config = dict(
    n_layer=16,
    d_model=448,
    n_head=7,
    n_kv_head=7,
    head_dim=64,
    d_mlp=896,
    vocab_size=8192,
    activation='swiglu',
    norm='layernorm',
    norm_place='pre',
    norm_eps=1e-06,
    positions='rope',
    rope_base=10000.0,
    rope_fraction=0.5,
    qk_norm=True,
    attn_scale=0.125,
    bias='none',
    tie_embeddings='early',
    parallel_block=False,
    extras=['some layers without attention', 'local attention windows', 'gated attention', 'exclusive self-attention', 'value residuals', 'hashed n-gram embeddings', 'short convolutions', 'an embedding shortcut', 'learned residual scales', 'skips across layers', 'capped logits'],
    init='normal',
    init_std_qkv=0.0189,
    init_std_o=0.0,
    init_std_up=0.0189,
    init_std_down=0.0,
    optimizer='adamw',
    lr=0.00136,
    beta1=0.9,
    beta2=0.95,
    weight_decay=0.22,
    lr_head=0.00732,
    warmup_steps=247,
    schedule='wsd',
    decay_fraction=1.0,
    decay_shape='pow',
    final_lr_fraction=0.0,
    batch_tokens=65536,
    seq_len=1024,
    doc_mask=True,
    train_tokens=550200000,
    steps=8396,
    dataset='wikipedia_en',
)
Each number is 128 + 24 x the weight over its row's rms, rounded and kept within 0 to 255. Layers, rows and columns count from 0. Numbers have three digits each. The size before them is the row's rms in percent of the matrix's.

# gate: layer 7 MLP gate, 896x448, rms 0.0534, rows 741-780, columns 112-223
# up: layer 7 MLP up, 896x448, rms 0.0543, rows 741-780, columns 112-223
# down: layer 7 MLP down (transposed), 896x448, rms 0.0521, rows 741-780, columns 112-223
gate741 094:122121109163139146078174149085110149107138134143110136091123111112143132092144090110098126155145134106113084158137143122126087113169137140147099130215117156122171116152134117151100115109144118089148138139144166154168092132134135142149119135091119118096126108141103126141124161151107118119148143188121162114115105158117158142118119109088
up741 097:130104102134133139110143156096102183124143165132112110133119105125108140161170166118084132111126111115156120170152156171115124116158179143123125170115133130122136126152106120132132146168119098090123133131146190165088140089172104163081119172127164166143155137131119130137133117135093123145081128144170143130098133121128134116135143123118
down741 098:129176138132108135159134154143157107112119112182117171126144147136127167144094119115125101123144119112104099100152080177122146136107098106101130096102103153134099111132152162145115110096139132108136126089148156066165107126159087111101160085127084135113142123174162117090150136115130095129136096117130111144143140107086154089127134122141
gate742 097:145149159127127144141115107129146138130120156145123131143091130123143145167156145143116119170126126124126129100132137196114131142130143153114124142117169114143125073137159114139166129139167102141137155136147118122124133108084101139165057121168053130096120130155133104133093141176092119142109104114113136119130121144123129105120095120170
up742 103:140110119124119163109113142145114108122144107129138142160078074147116161113116162123120138145137108166145136110122132118130137102122149167160155185103131141119129136151109165140137115120153091156167117081097132102135125106103146128146062167110109130102115132122132095153072150142105089154134136144102167133104118151131119108089105132171
down742 103:135111129108116128095124126120122111146119151115115143126151120110116097113160171082137122128191098150109154130137112140139133124157129151105112174137153167137099142134142129106144153111167123140121135127144085185105169134133109129124144112115110160120138114140140117103111122134142142109125114108165137140132128139154110107125105135144
gate743 103:111163148110069164124141142189134146111136094145135138122163109175127136119109100136106142151116139162170136109173157171120094077143146111126091104152177096094144117144140146117109114098124117117132115113129115117164094081151149158140081138121156156122136121144104105105161096122168079166140159103154153122104127109171161161129118124138
up743 100:136096128118110160093133128155141127188147154146131169120169089142125143144139165136095138180121159151144139077125136105088107135116185119137144113125138130156096091161185122122112131126098169122105076133120122139100161134115148093086134142111144150135155157136159148118138098117149143139141123131126118148157085161115190155101154112162
down743 101:148157189118159095100115100104150139167129142135113113142092130152091140119102131114133122115115138152141134180093122094110139145100118160109106146090133125114150162149122156106140163113135146105142147134135113145154125144103171105132139117160156157096145088112126114160102142108096116156102082128146129085120107096142068118124131135106
gate744 100:114107121136075134111079164138131132092137169095136145087146121168135148161117118118187150119144147100088115133154142119116171149115116130084112121150132146101119113100132110134131141114164108121117154137098131164084114126125171140120139132120149136160107130143128084116132113155154126086163176145164113136173145130110124114113091098106
up744 102:163118097102106093119163065118118162140111130165111150118099144076167106134163122114111097117118120130156097124143131159124129102145116150135179121129123114153121144120120142144115095123145154118089138105122114121138172147147138139105140146122091115137095130121141149134102168142128134132122111104098157119123128091149135099146100137071
down744 100:138118154121117115104088109142114148132145123136129070098144115129153163115115141136134181118106122114148102129150119089146148113117114138103166133107162145136088129121106116134130123117126178086087124123142108137140131157112121122113051131150103111148140128120121137108098142142172124121137085108125118162141088105140150145135107118128
gate745 099:128130133143105076112129131133157094155159154113122106184083172162135105124104142134122143109157113129130125156108135099140142139153150124101137139085137143137109146080148131142109114122159143118163149125130076131119169119152118148124117116143089103104107127142179107144117155153110123113137095124141090136121213090110124128158127153107
up745 100:125095148098100118102124138152114141139122162104109152132068125113135086090104121153126075181085122130083136141110183137176116158090076146135148159132128099126135142138116088077138119143150151168137126111091076131086114136122131110128109116166180109087142142118126111152121092124137082140153132104087108131171135127109135134157164164131
down745 101:123169113141078149140176158133150104149097099116097134094124119097111161163080137101123130136148118122126132109131104129135103143121159133148145130139099131110149130179125106115127104171129110104118101117106144092103157133112122109138130136140148096118104128132125132101111128126145153123134127149126143104126096210109092124123158073100
gate746 096:098131145143103116169106123141135124137126147084163112111134139143146146156128151135123143136155152137149133142115084130143133129124112109158118134126136097106143137141162136157149111122105166154124126108102124101170132121124107158151144117128131107142138114125146141138092133171156112140128119105113189115138099162107130154130112152160
up746 108:125152096102088132099118124126117175112115108127140154135128136108114106113139147154103132173096101116187088111129109103130094126146149131116100150107139138196132135188139101144112122135120116160116132145092108159150133103140148138161120138167111151154122119100137170183165167163142138095125128163111108116108134124144091111144090113107
down746 107:115174195114073135087168154114110104138148165127173110112132142107127118112115144151143155105158112152163108123093082133118127112122172144118130118101099134096148114166132117127121135122104140133121118129126112114162144143090073141166119136149133093145095169133131149098139129154108184185138126113162135120143107150138102146131076106139
gate747 101:139140171169119157131156128124135147117165119140142107148155113173113121122159101114124145137092103142166124117132145120134149126151143143116124112120114149097160144130094143129106158148159127094159126104169136070118158078156121163130090144134129164128115118108148132107108105177110097159130089137169129117098136113156106060168105120162
up747 114:153140118172149145127158100116135160146141082127112100113095153112100100092131106168101122153121131125148151111121126149099096125115121162150146120146123150156138127120100169095092155118117114165162130155128164116101169122109082148124126135114141172099146092150140178155149136149129070139121125084092134153130134113139092121149151147148
down747 106:110141078152137089188110137114156121147124124181171102142123139108122110134085122107144117079124108095124134101116083116150085128126124142120104127123123130115100133100122125126143079121098113137134131145115126145121122131139081092135149092130144124126152141093133119137152159103141159086084147111149152152142079168112151168135159126084
gate748 099:120143096119080149157133153150168132161095101117114152148134112123105142104130146148116152126143142187161136131119157112120101118096101104151172118118119100156101142118139168168163119136146139144127126113071118103092124113129112151139128135142148145126166172169133121120116159138169122091154152122127075124063095137095124100122110142136
up748 102:078102115114125135158120072130104161100104133150124144156170126137143131077131167174103144108146125172152116172146129087139107107139133091181165176150128111126164120160130109136106128110148170157153104143101089123126095111087147152142118132142124119137152163092121111152147144125139160115124080132152129101115097179145150097134132142112
down748 101:103163128142131122143090134169151128126138112120105126125119112104117150148105138136097105128136104126131094098101123127159104147127119120107121152129142138167148149157112110101138137083094105151145094111177107150115077121115110113128169151130081150143141125160152100120155160071151168109150146106109096150143118171117134116121105122167
gate749 104:121115143091097106159084144112099117184112149162126146111093130125114144101143109128131122087144173141170152125088110153141136139086106129121154101140168128149141135144151130122131153106129134122159120109151183077129147170104129150132126136123132112101128146146100143132139109157193139133129113116115127131131099110138131122126123122110
up749 103:129121101122136142144106096162141121133099090139120118138140126128125128113122107110102128097117152124156073097150145093158160112136147119091106132092193109184103167112136129158138134113112111120161159142139122108147130140135144178067128107108111110173119144150127086117132128134122157142120094144076092109161077185128113138139112129122
down749 104:116118143122117129149130108144079137134120114134107127128138084137121129078186100148095111127111092116131131092138112182124161157131144158136156130099155119153101148116117143110138096122146093130150142137116115159130176134128088112100156166137138109135125162157128114065189175158116118149163157130107125143155108139106123141128138118125
gate750 098:129139119165108118127132127136107097093127119108119098138140200166143137170163105118142141111151138089103163117191114109112151091148147123112114142116155132092154149127125106114119118119083100078114105133175111156114143121113164146153127135100123111151130124131097132150144197138115116139111111117127118148123132153107117092155126127156
up750 103:107120104107101090125095138157117120121135129140105088129132113095069140159147129125144136145087140132111131109129123123127166111126149092178118138118132135133152100123139119149099117116117116161147166160131112131140086139101149156148116140138112101131093113103168100138147103138144144111128142155129152104148106148138128145121143173131
down750 099:141138143106181102139119138175143090120121109088107134134133090146137122137150102169100130117170151161092094090158124143168109108100133097131093156119164110129096103179087133116127155129130146149133128151139106133158107167111160113127129117108097110168122132098129129124176130106101118111076112150142152146093199160116142096150098145153
gate751 103:130156133136091099137118158144126160130128159115125148102133143106109115123142121123107173151158121157128124149145099148153104139157120137163147144125141151144141109128161101165142121126106127175128146098097145105099140113102152161146108110135070105138113127126134134107119140135145124130136132152178145154091082132109139107154115144184
up751 109:154162136085109120114158112125136132109110117090140102086134156103132167147112102134125100123140110126130122131118134062113140159144119110094127126111153114127106128150116148145153133118132167140123105123113129137127143164127142140074139063096134115133083139118122101109112115099141154146125141116124141098188136118180168170151132139132
down751 109:140085142109130129089103114124139138142109113162129150115165061082146096116114166141142111109137089142113141111120113063132112129151116093152131101124144151174166137114136115129133138161106105137125108136191087142127178150108116149138099075087119175141136136110112085135144129156174114160090153130133140149099123175126138118124136115135
gate752 097:138131134083120088141100134155135162143119161192121145123101128158129139139130149150110118135124095146111138160137147123107120099140148127136096124144146145159138135127115134137162112125095093140083069102078127132136117147134138149114092086126122133162140158081097131127132146116172145135108134116142145082124117134148112093129151129115
up752 100:110132149128091161140116118170109118127139148132087160108152169153165110070119100163110171125113070138139097107103151138126123109154171166170144091122152186159152164116107146120133108148075060097126170114133111129092140126095147132137141168133166126139159126128112106131137126168163130100124133129113093165094106165110108144090131144095
down752 101:108134161119111142089102079110108106114097150093133116120136154085102136090180127149185160139121149117104119112151104109117124114091106132128149119128109157178154159132125149101105156168107159132147112139128121134109154104126126101164121112152166118091093127112124115141119161173153128119125147144131126160105133124089116164112119095136
gate753 095:102121136111106141162147145144130111122119089106130140110173129115102154114109172124170125107137110123107140090100131142141129130122151066153131135140134158125159134122085148157116108121146168174099139100128102085137124129141131143132119121118140142105148124063112131169119108150146122128121128118111148132152135139116119123101112078125
up753 094:135105134130105149068063136130126123106112134131115121116146161131134138096130107149112078144139119108078127138115133126084115082129116127141140128107111152179091134143112106137114135120187091144079149138125139130145115120131141157105165133144126154151094101111123115138108149159130114140116164123083129146145121131101128114096139194115
down753 093:174134075153097126126142143158133147143114120122151147101105128105063152106117141125165121159189159112121134086113129136119124133117136125147120139120120165156124108107140111115110142140086123100095141131122114138105167136135103132146119147144110126132144167072132128150140161147140108148157109157126129151122150137174151145121123137090
gate754 100:138117149123115101136107103106093141143117139166125124120096080134105117146157112128130159114127154133138111176115132108138138145149112117080148151083099090120095156148139118140130133135109171145138134123104101090119158116117081142132121142117164084166107120115150125145120147101124139143096141148106097089147131123149144091115131159166
up754 098:188102120105088115148164136153179139125128162146155122126102099162122153133155126103125166106089160130193103123148165110135091144170101145135140156118128119132111170155116143144131139103121077130154109127097111120138127110148079134152151107078122081134100103119152111184113123121130162106108139134087116116114132072130122098114097118128
down754 097:159124073140120132131121104097126131090144096118143138092120104077109157107134146139091128151121169156149122133115172119097105175115135114106148112150148091095144143163150110119116132174128113147104078118135133120126128127142118125150137154124160133121140157131112122136150120126091145112083161097127141137136146098083128128116112142152
gate755 101:112128141137123139114155133159160148108146134137097107116119146105129170159102151142115101113115103151149182157119127123125123106140115112099106133151149146137109118115134135129084111134115127135117151136169075107148157153115111187167128114169111123147115123130146147129120077117126159152141121068086137074132096142132087138173136134117
up755 098:134138151148118157106147127129097113111102107102130170110140148129133099141151118160055103151138119141080129178109120184131139154126141199134114147181126118079169119122108129113141127143130133101152121116089156073101171098159115122134141130143141149121148127079156110135116125122131116111118140177133124151160170146132087124156133146115
down755 099:150101119103125108131133131103097114140160094134103147103139166148095094099141182087129144150147118136114123154150130100135148112118144136150153142099113103136174130124129140163143102113110129141141172144110106128113097156089108106084125112177142134125181106080085160172084121150115137139154134115183088111113133134149119085138110109108
gate756 107:129141151174122119170120142138123150160117116102116137136145153152088165106144105099121105098151148119127166098106128127151112185105139167135102119147150122142134118140125157144084165141173126170157109125153103154127071167116104138108135129085133094142168145132135089095110125141163055169132111146176171147128127133131108138164161148140
up756 102:114122105085140176054142123083147116112142111108084103133109132145089132070105110122126124126139116084129131139127132149123136109123111129093129147112135167093139117118149102131071152131137129133140139145150150139143141175142164118146142081160155136140098142111088151136152123152139131145092150157158120119146106154104084139093075134151
down756 104:149101156156119142131106107168113135080131146118134175185146086162132165132112112124177178124135106135116158105117140152171112164086143129105094117129108117126163108109064100093110134110072127142156152101118151163157125113136132151114117138118090129138150122133132135155125121105156103135194103126195146154118161125132103172116143094139
gate757 103:159107164139103119154168145143150149152115106117141139141147104165136168069174152108121144165117107102127113136134152141122151074156113155150165179149136109118105116093125122136125119148107156111130147137119141089122099106113104133155072103078129113131155132135146119131123115126207088156123151137119123096170102114104155150144123137160
up757 100:118149162086100137105160140098138114130108141115144120140085054153126134136156154123128134116123115161158114134146121126108178145139176148180111077157131183111130121121119146146145123127126092106106149138123150123133161143089125115140119145138131100109112138141152136110119175073120157140144146145128109155122096138139091140147146093127
down757 100:106095110142106136114131135147101130133124133124138154149106095151102101139137111116140150125110132110133154151141150146153126124157128130148147113081133070162145126137139109129110130183094140119171173101135100118116127114152118179134144125127113128095124100147122148123144127110107111161126152110100147192138123120129138115122146149130
gate758 103:106152133115124155139133114100130078138116109141093139143075148114143094141137137149129133156155141157085153114095137127151114123088107093103159127131143129120172102120145136156155133127158178155101146130107107107137144145111130185114066142144137088137127161130130116120132104177146092133124120085156123120136108134107157096142090130135
up758 107:131121150095108124197135139117136133106127115103105084115150146154144094129126118057107173092099149071154108137122104099138116134132125134131105096157114156157122138144102144121133099081136131113122140121130126110129102126133100117127130124155141121149084130156147137142128082140104132122105115167135139128121113097162139145123159158140
down758 104:121101126121105142077144149147151102101135128088156124152164146093134158155151124150145160099134123152142085073091136157139121113098097127141107075156120180140118143121117166120149106143114095129151154083129168147153121134126118144133166123100114101130088171126087116070143121134125119096120136146107108115163123143137153154134123158164
gate759 105:105088135189117144140138127119197087142138089141138123117136096155147101121123138126124140116152112140107092111105126144154112140133170129123152150133146137112095117149135128149131131107075078151149135121130097142187120090100198121140142149157169079108135119137101136132111112149138107157099117144104172088131119103174149126126101125142
up759 103:101108107112069151155108144128114122123130144126162125129082135147116092127160177132156120138148132134135108103128137140105107127140111074160108122120099125114093115129168130126117069178132100130125167120119082201120099106104113117121115120146134103122140129142139152111125072075123115131134124135126142140086109103195160091059105118131
down759 101:143069124149118069116165167131140123166135153104110167139148115131129134101141136160178151117121108123147170118100151104101095090110119162151117154126122118110095132146166121144123131119131098096125121127123132117164142130103124150124155149139170106106117109157131131097124092121118112159121130137098132092125124121120115112111117145133
gate760 099:148116088196129079116107145137168163158105140130125126134131137144121137114148139155144158074081140089128114110146161135148171125136130139128106127116137115168158112153135114153136128124106126130151134146098121138140119127119131123118107180159153115123166164138156100128102156191156145115109181107114112126110124107115128138141114118133
up760 099:115094082120175151119122150144130117122093146071130116132113153112081165164129125093110121125137152133126098112102148101142122137141119128155109177143189127138116133138139100151105134169121150120069142137136108171133131158112120093093144153072126119153148138179103130146136108114111099135096130130148139127124150132141144137094146111113
down760 101:134084138069157121138077123170123133156127130162103143118103159106112141123106169072122136158152139147107104145109098113111170135123132156148130185133163107145136139127128158123118095123160125131176127158151108156163099141159162092144114127081123144113112119139119140125182128136115123136125074128094117144167112156131168147134147155144
gate761 106:129069157142100171126108108133173132129123149147179069145136098148131153149107130117144119079152109114170113135138146130150112132141133146162080097132142096152108158113145119152179131128138145069189128139152127128105117099145141176128146171111107093112112129121088104146120125125138147125120115133146112109134159129105076114106116104104
up761 099:137114105115080161085135132163154116120082099095144202159121126151142117115121155160119088161117163116149129112114126147092109147138131164122138121152078157112108125116123124118106116159072184144120131111092126140139137167165134136172124095120155121131156151054143131180117118161157132122112134122108152138127122104142148131127127082110
down761 101:137169146105118131134169124117109087110144135134164126127142105130120145137152156122126145129112132115142105147099091159126111143127102104149131108144127082133144079157094101160127132154141145178169138164098144137112128135095117152146162141121143150121134087145114109121100123116142157129132110153127119111157129119103100125106128114152
gate762 101:092149118097108103127141130163118117133097171129132141113140068125103130112106151119106144134108098149132153111138109120115128106137121120132120152106120147126091131170101149133132046115131145100134143135142132157130132111130146153151126104131102139106122078129169154138121107150092174133110082161171070134103081123137168129119107133131
up762 099:113160119161165162160129146176125137110155114138106126134157115134096144088127133120159125133140117082100120088110098144154136136069121100138126136104176137116110109147127129177166130123147148105133149124117104141099157137149140125151104119091128161116090142126171123124109134125119120127106123166127112127104160142150155090158149120110
down762 098:099115175145153127130153160166116150092141100137101083146085138158106133108176136122131130143101166118120096124138130106095112143100171131141108182078146126108093112120083127149144113165120114112106133144090161108097190125162134113124095129145132162102133098091142102182126111129149167147115118131114166172106158117111140156110135122154
gate763 099:151163146150104119153143133089112149130132126139148151155151124102131092140157072147142179151153160103155139160128132131140140140133112156116153109142164102138112132158137115119087161194106096143124112163170133145130106124162167134142086145138131150130109158114124151153110127117111168126101111148150137097130126128152155105151093158145
up763 099:106158128147160117121173133113117144108141145156134152139174129122157147116122123132111163163134150110140129140147146104164182158130130131154175164143082114101074136091155130176099114112138132154135144153091128138166109166138110096104141106134136133123100127140108133075158095074124126142171177154109134128106155099107138135099133150180
down763 101:132127114099164171175128106131121136164177145109118176138111184126127157137121117124085104090114127123100085137147128128073157111160130138134142160118144115084155125144141137092104115155112131119132156128126145148102137117128139087146056101139136130143163136093103124071126077156107129091116110109122111165138117120123143137132119119170
gate764 097:111155128155106137128139141136156120112145111089161112100152108126119177101150140133160154133127138126151139120136114101158112133043133128109095122125079155136136097131122119155167115147113106124181119093102098155150157131146095121112134132122154124106138141128155149118117143123099123098135110111128130112106118129135157117122168151150
up764 104:146088140141158152134118155123097122146066101142111161141112127141120118145121140125102118151152143182125134128086137110144124079194168136146143153124169102098124122084143116110126119131140152145095149169137129135156139153120119130113106188120117110123114131148139117162126132143157090116092136117123100145141104148148107138118098100159
down764 103:133127115093136096130133101108104113132139153128123122144088149127122111163089067152102133111124146137111106103068198119152143116140156155158108123097108098123132126152152127125115161148137131138111099129132157136123141149138090072119140106129126150160113102142117130128126108170113121140142143144121161151144147142123144138098101111115
gate765 097:128092110139112171133113089136097123106148136117129106147166118144169131162099102188132162096108156137114157125164112131201140109171139128129091162137176158120145115132123141122138174119152112140148124105121103119116134128113087175147117128160151130154143178128156110131115108160181108124136125146152138141114107128142141151118105124165
up765 103:073172137148109135109098117158102141154154097152142139111135128137121139142099154120119184168131149146125120137139127154123118096153141130149122091113130095116134153153153110148076139137089127126126076148088131136138144075130144160133087131094142135094181090106132160139111163151153114153131093130160151138110169103093123133102116116122
down765 103:148126158093103108138155130151113139136162152180141147091125118149147121115131117157115161127120130114160148169163112124088115122136116109105108149120080137123143114105120133100162116101138153150144127150149086176141155112117109155138079100102105096143155170084186153124139109123137167161116153124148153117158156142118132089138097120091
gate766 101:103119113115090114097158117103143091118147125101123122101127149131077155110126078116148113117144119098114134131175075109110092137158156119158092142171111171115144133135104155175124116110118123139124097129108176090159164116139123166163177161131132089110139108156135139122135176130100100139149128175126134159128102085135120086134111122134
up766 099:121111149126103139126121069168142144103156114134150125142135172145123174105171127142148097119123106186174123107171145104137132116129119111155129095122049164077117130129142145108115084105121106094126092145138134147110115146127116142143134124146153107114129093143137159139129104098135131124123098119112143166107094111129127145104089103083
down766 099:132157134117093143111139150130129165130091143122105096123113072120127119112134102131109143068163107124138117071077113123098133139099153122142119078127124139149084100118138103117153175174137141095118112117141113086135151127115116152126142125123139130086142132145133109119116083144125122122137117177144118087165105117149128109147121098108
gate767 102:120115161117128119144126099137090107143162140154149150120079134107119087119141142160095141124155068146123138149111090125137099106113105112144130131164148132104099128151087094119132124114118127143098096124111129115149109140112141101139102142103148123087112126127113151159140131160112141151099108180169102122118104146174089129161115162109
up767 099:082134129194114113147142121132119152113110108100129101119137122159128140095140101086135128088150116130142110147125109157180123131129131118133090111140159126124107163107134101143126075095128112104141152119102157112112103132138087127131128126090107094121133144097154129115105118134107155120132107141096138154089118142128164120142091088126
down767 102:158120143126123115118150113123129142116133171162168095105143163156109138146147136155143105106132125155087150106136155129111123130147117169093158100124101189119143125087115142123095075103097123148138119101125182131121164095144129144101132107110148099128133132101192111115132082136137106125133130134131124126123146094145120095115112157158
gate768 104:112123149120111181146158119168136146089134109121144120119129130146127113100098116126109150083092111117122116172141154118155131112084132102118167123131120103155117127148129125139109128121122107101088120149143110136156128112165110167149133126172146126141140125116126133131124139115103144172104104093060108096166141143118114129133127117094
up768 104:120139164114167153115119111165116163098153058135114127147129141150100092153117117121105141115120161132127105141131097156119132097132129114181156143111107079148140129124106092101098122100112130135130127170134108116139123125210115145158137095105106106134106133086139156142102138103108156141106126140036117083168148119180121156126151096108
down768 100:124147132126132086085113100116107078142129167139133139122126129093132102108125116124141104178148123117168142107149085108135104175149076150127104144117098112137121098082130137152147130136161144139118134090172133155127157124083112095110146106110134130122143147186146125149141116139114139091105145141146138158103099132121123125123113147156
gate769 100:143170140080127116086166113170118118132168169101136116096089148133144142095151128158152152124126115095104099154171153103106154117153123175134161131139124156116136164132155102138162134108111139139133141178122105118119122113151094138114133117146119113149127140122147153129134133154106091112121149146103139109127106174133142100105142127143
up769 104:115132105136140135090148142108116142071115113132112151122128150134098117110108097136097086133163073142117148156120090157105088131128131093133093138171145147130124091170134121081169133133120059145109128097101114167117179074121119117114153122162102144151125170107151127106081158068100150132117087141175159161140120133158131150166123118109
down769 105:109156051151098119126123164118146115123107087121156148115160131149077129118110168153109125110111150118164119160167088177144125133111197168123086130146121121155135146117135119137143095112109126106099127108142101098128165101116095103104118079147100132155153128137122133109114103128129131141187135168143142073117119128112178103139146122131
gate770 099:124126132156102122140100103130162133102085135142121085156101155131154127158121106117175135121097156159131110155104159095096112115175123145126142187128126145157143130140150117134134158129125150161110141131113153121134128114168092124123098134151142120088092193148133117166122147158145157173128169097188133132102163135106113109134122123116
up770 099:095128116131103131123124134085131105136158120167172127097132144142139108111154109107119091147162113148105181144126145148090116102124138090112104121110130167111121155133106167156150135149143119144146087098138186172140116084132138148104105112120092166119135148134144120149132127125140145120108138097155162154052143158112139113163128117142
down770 099:138140151129121135085168134167150087154124124130162121143133123143125157126136117174149153099145102140113106129142121140115117118117134164138112138123145086134122100105121120119121117125123150081137116111142110123157161167061166125143142142150126161127183103154113182159113111118133182150104127165089123122139149138118092158117163109139
gate771 104:133093127135161135090143102124140144119122147114154106117140136111114135129109117161134139129133108092132126116154153151133076091129150116128122113156110134125138125122094145081118119091073145137124140098139124158109139160115102154121152172114118141101137096179094138139124108134132148146154173149143121109089084106160119166136157157102
up771 103:102128148128152136132127145138100140057150105188139147136107121101136105162146111118110112140160132132130085133111152192153119135123165108151132103116101138130123138116103150106156151093119111178165120108163102131124157148104140147161142118138148086149137165105159100093167085136108127121154121167091086083154119142153121172181108132156
down771 102:189099089172137131105114124125194152138135128141101119146143184118136100149174120110120131103137143110150154170174120110156162139149134124127130128105117159132119160088113098146119097181149153115112103154104110175122126117108134127131136137139090128086153144111111130199110109117135134114169115095135135096113133107106109154145146126101
gate772 099:134070127162110114118110129117131108127143165117114141156128127148126135127125129120155115114110122110150109146113185143170124128075142109169109123145129116142136160189142145125131091137106089133133148105112105138146125116140135148116141128137124144123123111100144125145140131192159153138154132130126112119148095122126140129171111164127
up772 098:143138095146153174162122101162115143125146106133125083086120127150084087071127108137118156141133109161136074111153122076065175133139123136122146072088124161139133117099130114133145148139132108127099130116131118164157071115106127121129139126122132170172137107097097081108148146117113136130134142142101161118121109119138156125169144130092
down772 099:166127118130117147104142143145101130081141140147164123131141124136114136107142128146083125080146162161127117133140136154119103149110146164155123120109124201158133151128145148123128137136081128114118104105103129124179077106118126135153136124131098156112146114129163138144107118159094084156135132122164125120137121116138130097146148091138
gate773 096:155150119140102112123147159152130133126115139133136124137135139138114155126151123146106154135150142151188153074126169141125123122119140131130051143062167142116094133123154099134118148116092132092137135141170090157102112134109103125088122116144151120126111114125087147161147140130107130123108157148154153130114112124112150131143068146095
up773 098:135095105123114121124215106131094106139145101132129090128150126095107151183141153117155108095105120147116136159118121126147137157127158126165111127121104125141123109140142117147126091112132159124100130107117099150108146143130179085133151119191120124138125117142155124138137109120116117167114135112143113125124150135108140102121081140146
down773 098:121124108124113103110163090148176124130126122129098116118162113123100099148133123101131108149131126159103158154117149155108097109090137085111089138135140104152130118095160132125090121156117132104135159138109126149114122152115054126147134097163122138117125083127096114127143138150110171154096157130102149154108188133127152134156107119138
gate774 094:146164150107115144153142151127156101076086119121089173142149115084119112146132149143176101105132121167176153137127148122111127139157124144135128111100115137147128116122121106117160126124182111137146114112118084144128115125100129099135159133134140090178078185104101112138125109151129130115125141127160119112164119118100139160116145133156
up774 096:139094151123126153168110097153152143122118117094112145159114138152117152161137136130124116115105119118093137116132118091125139148147089081142140107103145110147126113106134150108156136124182156151141183139140097125119110155163110136145109135145128160109187118109149150143131092138166122114112167159045101135142111111130100152112108121112
down774 096:140150101122118127067138084143166116171142160135115096172139118132135158136121117104111114103165092103116120112129116187143119114128177090099120112127140139131142143149124097145112094145108097109110129145114141108102148121146093126104121123126156152121158107147095115154073155135164077126157137190108156118135143140109146130112119093109
gate775 106:114135113161107095100126130129121160140129139164133107090161185121125141141133159139139145090131179133128132130119158097136149110135105163153106124153119115141117099099123163117121130136091124182133109144162121096144128089127100147131110102137135153108143129155151126166124121146160129149080109071150128098102097161115145122134096116130
up775 105:124124147118131133089105082188116104171128106127125138114089084154184134103133160090101117194144146117112173106111084103086131108147147090119147093120100144154151121133101128135111100119151119103080097145149172160126135205124117143132133134124099095107130147121142163070130150148140123137166116155154139116110101090149115143155137136131
down775 103:188108103149087116109173153121108134130108141106107145116136099121109138113119137109157153179114122121132157128115103125093128120116142131149095139096128121113160123138189126153133140124130134143123133133117111127174120132112163145122103121130144090101127142095129123140094145123130068168170151098119133114098115082109116119111096154135
gate776 117:101141130137102055116102171149117130122121128139123148100116133145134131137116119105125121139116120125133116144171100149137121201102138108137072152108130084099133102117178150094135160084161127069123154155124118077097110120144126156115126139177148119115090110131149096152096160123153049122123127144126124131191089130137170134129114144202
up776 110:132169121103128152131121106092105148143139156148148132160131163150128105122128155118158092123155168099124159139081166113121121126106155154148180142102115114162138171118123126138136083146111139148092130090156147145138193138119152075110126098055125138139129121137105172139135134124143177134097125129125135152064146138140111115065149131078
down776 106:140104125115133180099138149101094135103140123131156100130111135143112153104144130081151132105135103147146182119135155108152126092168149116151147145096148124181147141115103137102126164117118144128116153104159090138142129110161132111164141158065153174135157116127119141140120118136119173147168163139101125095112140101158114126139141098120
gate777 097:185065131119126096117124168086142158176100164112110124155126126144116110150054074094121143136125132135099146100117164155143104131098123177125124132137158154118148129138154129142163140131138154115131148148114113085132124151093133108151175140146175108124152120126155150143127148142136111112127150129115151124098102137152140115131129137097
up777 098:152134145144128135056135151092149139144133153118151102127168138097102153147082135120132112114158162133139179124177105087110129087147137103133103085133076135159119158145137094131160123117097178138090133118147164064131167168126137106174103123138160147144117086131127160145172135116139169176097138086136116152109141156132122112162146121118
down777 098:139121140104133148128118139135129144105168119136151121150165128113167134120084088105128154096137115161143131151118119132165113155072128127108153114078152108128146136117107127153129111112148140151127120148108147104101152162130154114165143147122173108147117130111132150143149124131085158124147154114144168119106136134136155121097125102087
gate778 096:149117178127134129127092150114127115152141133163122151155152104135133089125122131124144085136148136089144143121124103105138149148068117095161142124159139126141111049119113143144131124171113158166140124103197143151105084111151085137129114118113121120092122170140119157109140087095187151172137161163117137145150101158139118141139155133177
up778 096:138097125124142097128175158166124101102119132125141136121152108124106110127141112070202126131137128121124124144100133085127154118134101126144144068133128149122139121146143085157161110142090107173129095148170116123117147064125189123136124136117118106151119140113130144184151110109097135144167100138118084159120119119080139115152159128153
down778 095:130144096119104106150174129100087110135116103128122116099149053152139104134134093136121133131095118159131116104152119156134116141133131106122138151125156152162100177126140172094121110120118150094183139114164091140142172159124131132076123131107131083101135099127067143085142114171141140144154157109115144114136093131114130139155106162127
gate779 102:134125165171164172114124107120116150146129103127180102146117095114139113129138134102131112126150091129100134127148138102120059167119130133110104107143100124133176103171069155151103075119100156115103145126180107098134157128101113171124110130146106131095139140091159130104137123134145158174109143072168180180113143173136149123163111113150
up779 097:079134124111141155122145135119134106095118137140157095121127104117174135127125072136124120068101074137118183100124097150147080151112134119112123107150108124146150179106148127133139173081147138123120187122129149139128078155111090124153135142140098128141156117170187117086168141089149126125111130112119113095163108149111150123110121139103
down779 098:146150155119157132122128069133128125127134168142092160146075137120139121145111134122120128139116085123147145128116084094125095118149116104155123132102083116143083112125138100111145136170139135155115076104145099138107104126135107108167141135150110131161160125131147144146127145172132132125100155117152133132108136104111097139139115158109
gate780 100:110106111136158116126111146121129139125137147133120117132098108082140174062079078149074131099120136148120166126124087097142130150104121141123121144117108138106146086104121108141089128129136165129170129132118158119183127105135121131116104143094143090108158116140099108123162111143144126147141117077135122118158104115092121114122142144131
up780 095:106115167138143127113169085144126145127155091088131115145133114121094121164129134095133125129102143109112157150100153146097086108150147121146124163074099097086120136118117092133106167106092170131138195165184121098084128180117084109133119105115159112113134115144158142145154137099129156137119133118095139125129103100129141095115115151086
down780 096:134127132126146155132103131124134144131108162119092130137131142125089110164101097146129136140168118143099107096110169169167131154172150133143088119154156159168162146151130111105086124172124118109102135155118131149131124146125108154133122118135120103145099130108136147097096125161132149155108107130133146134113104092156123128132098142150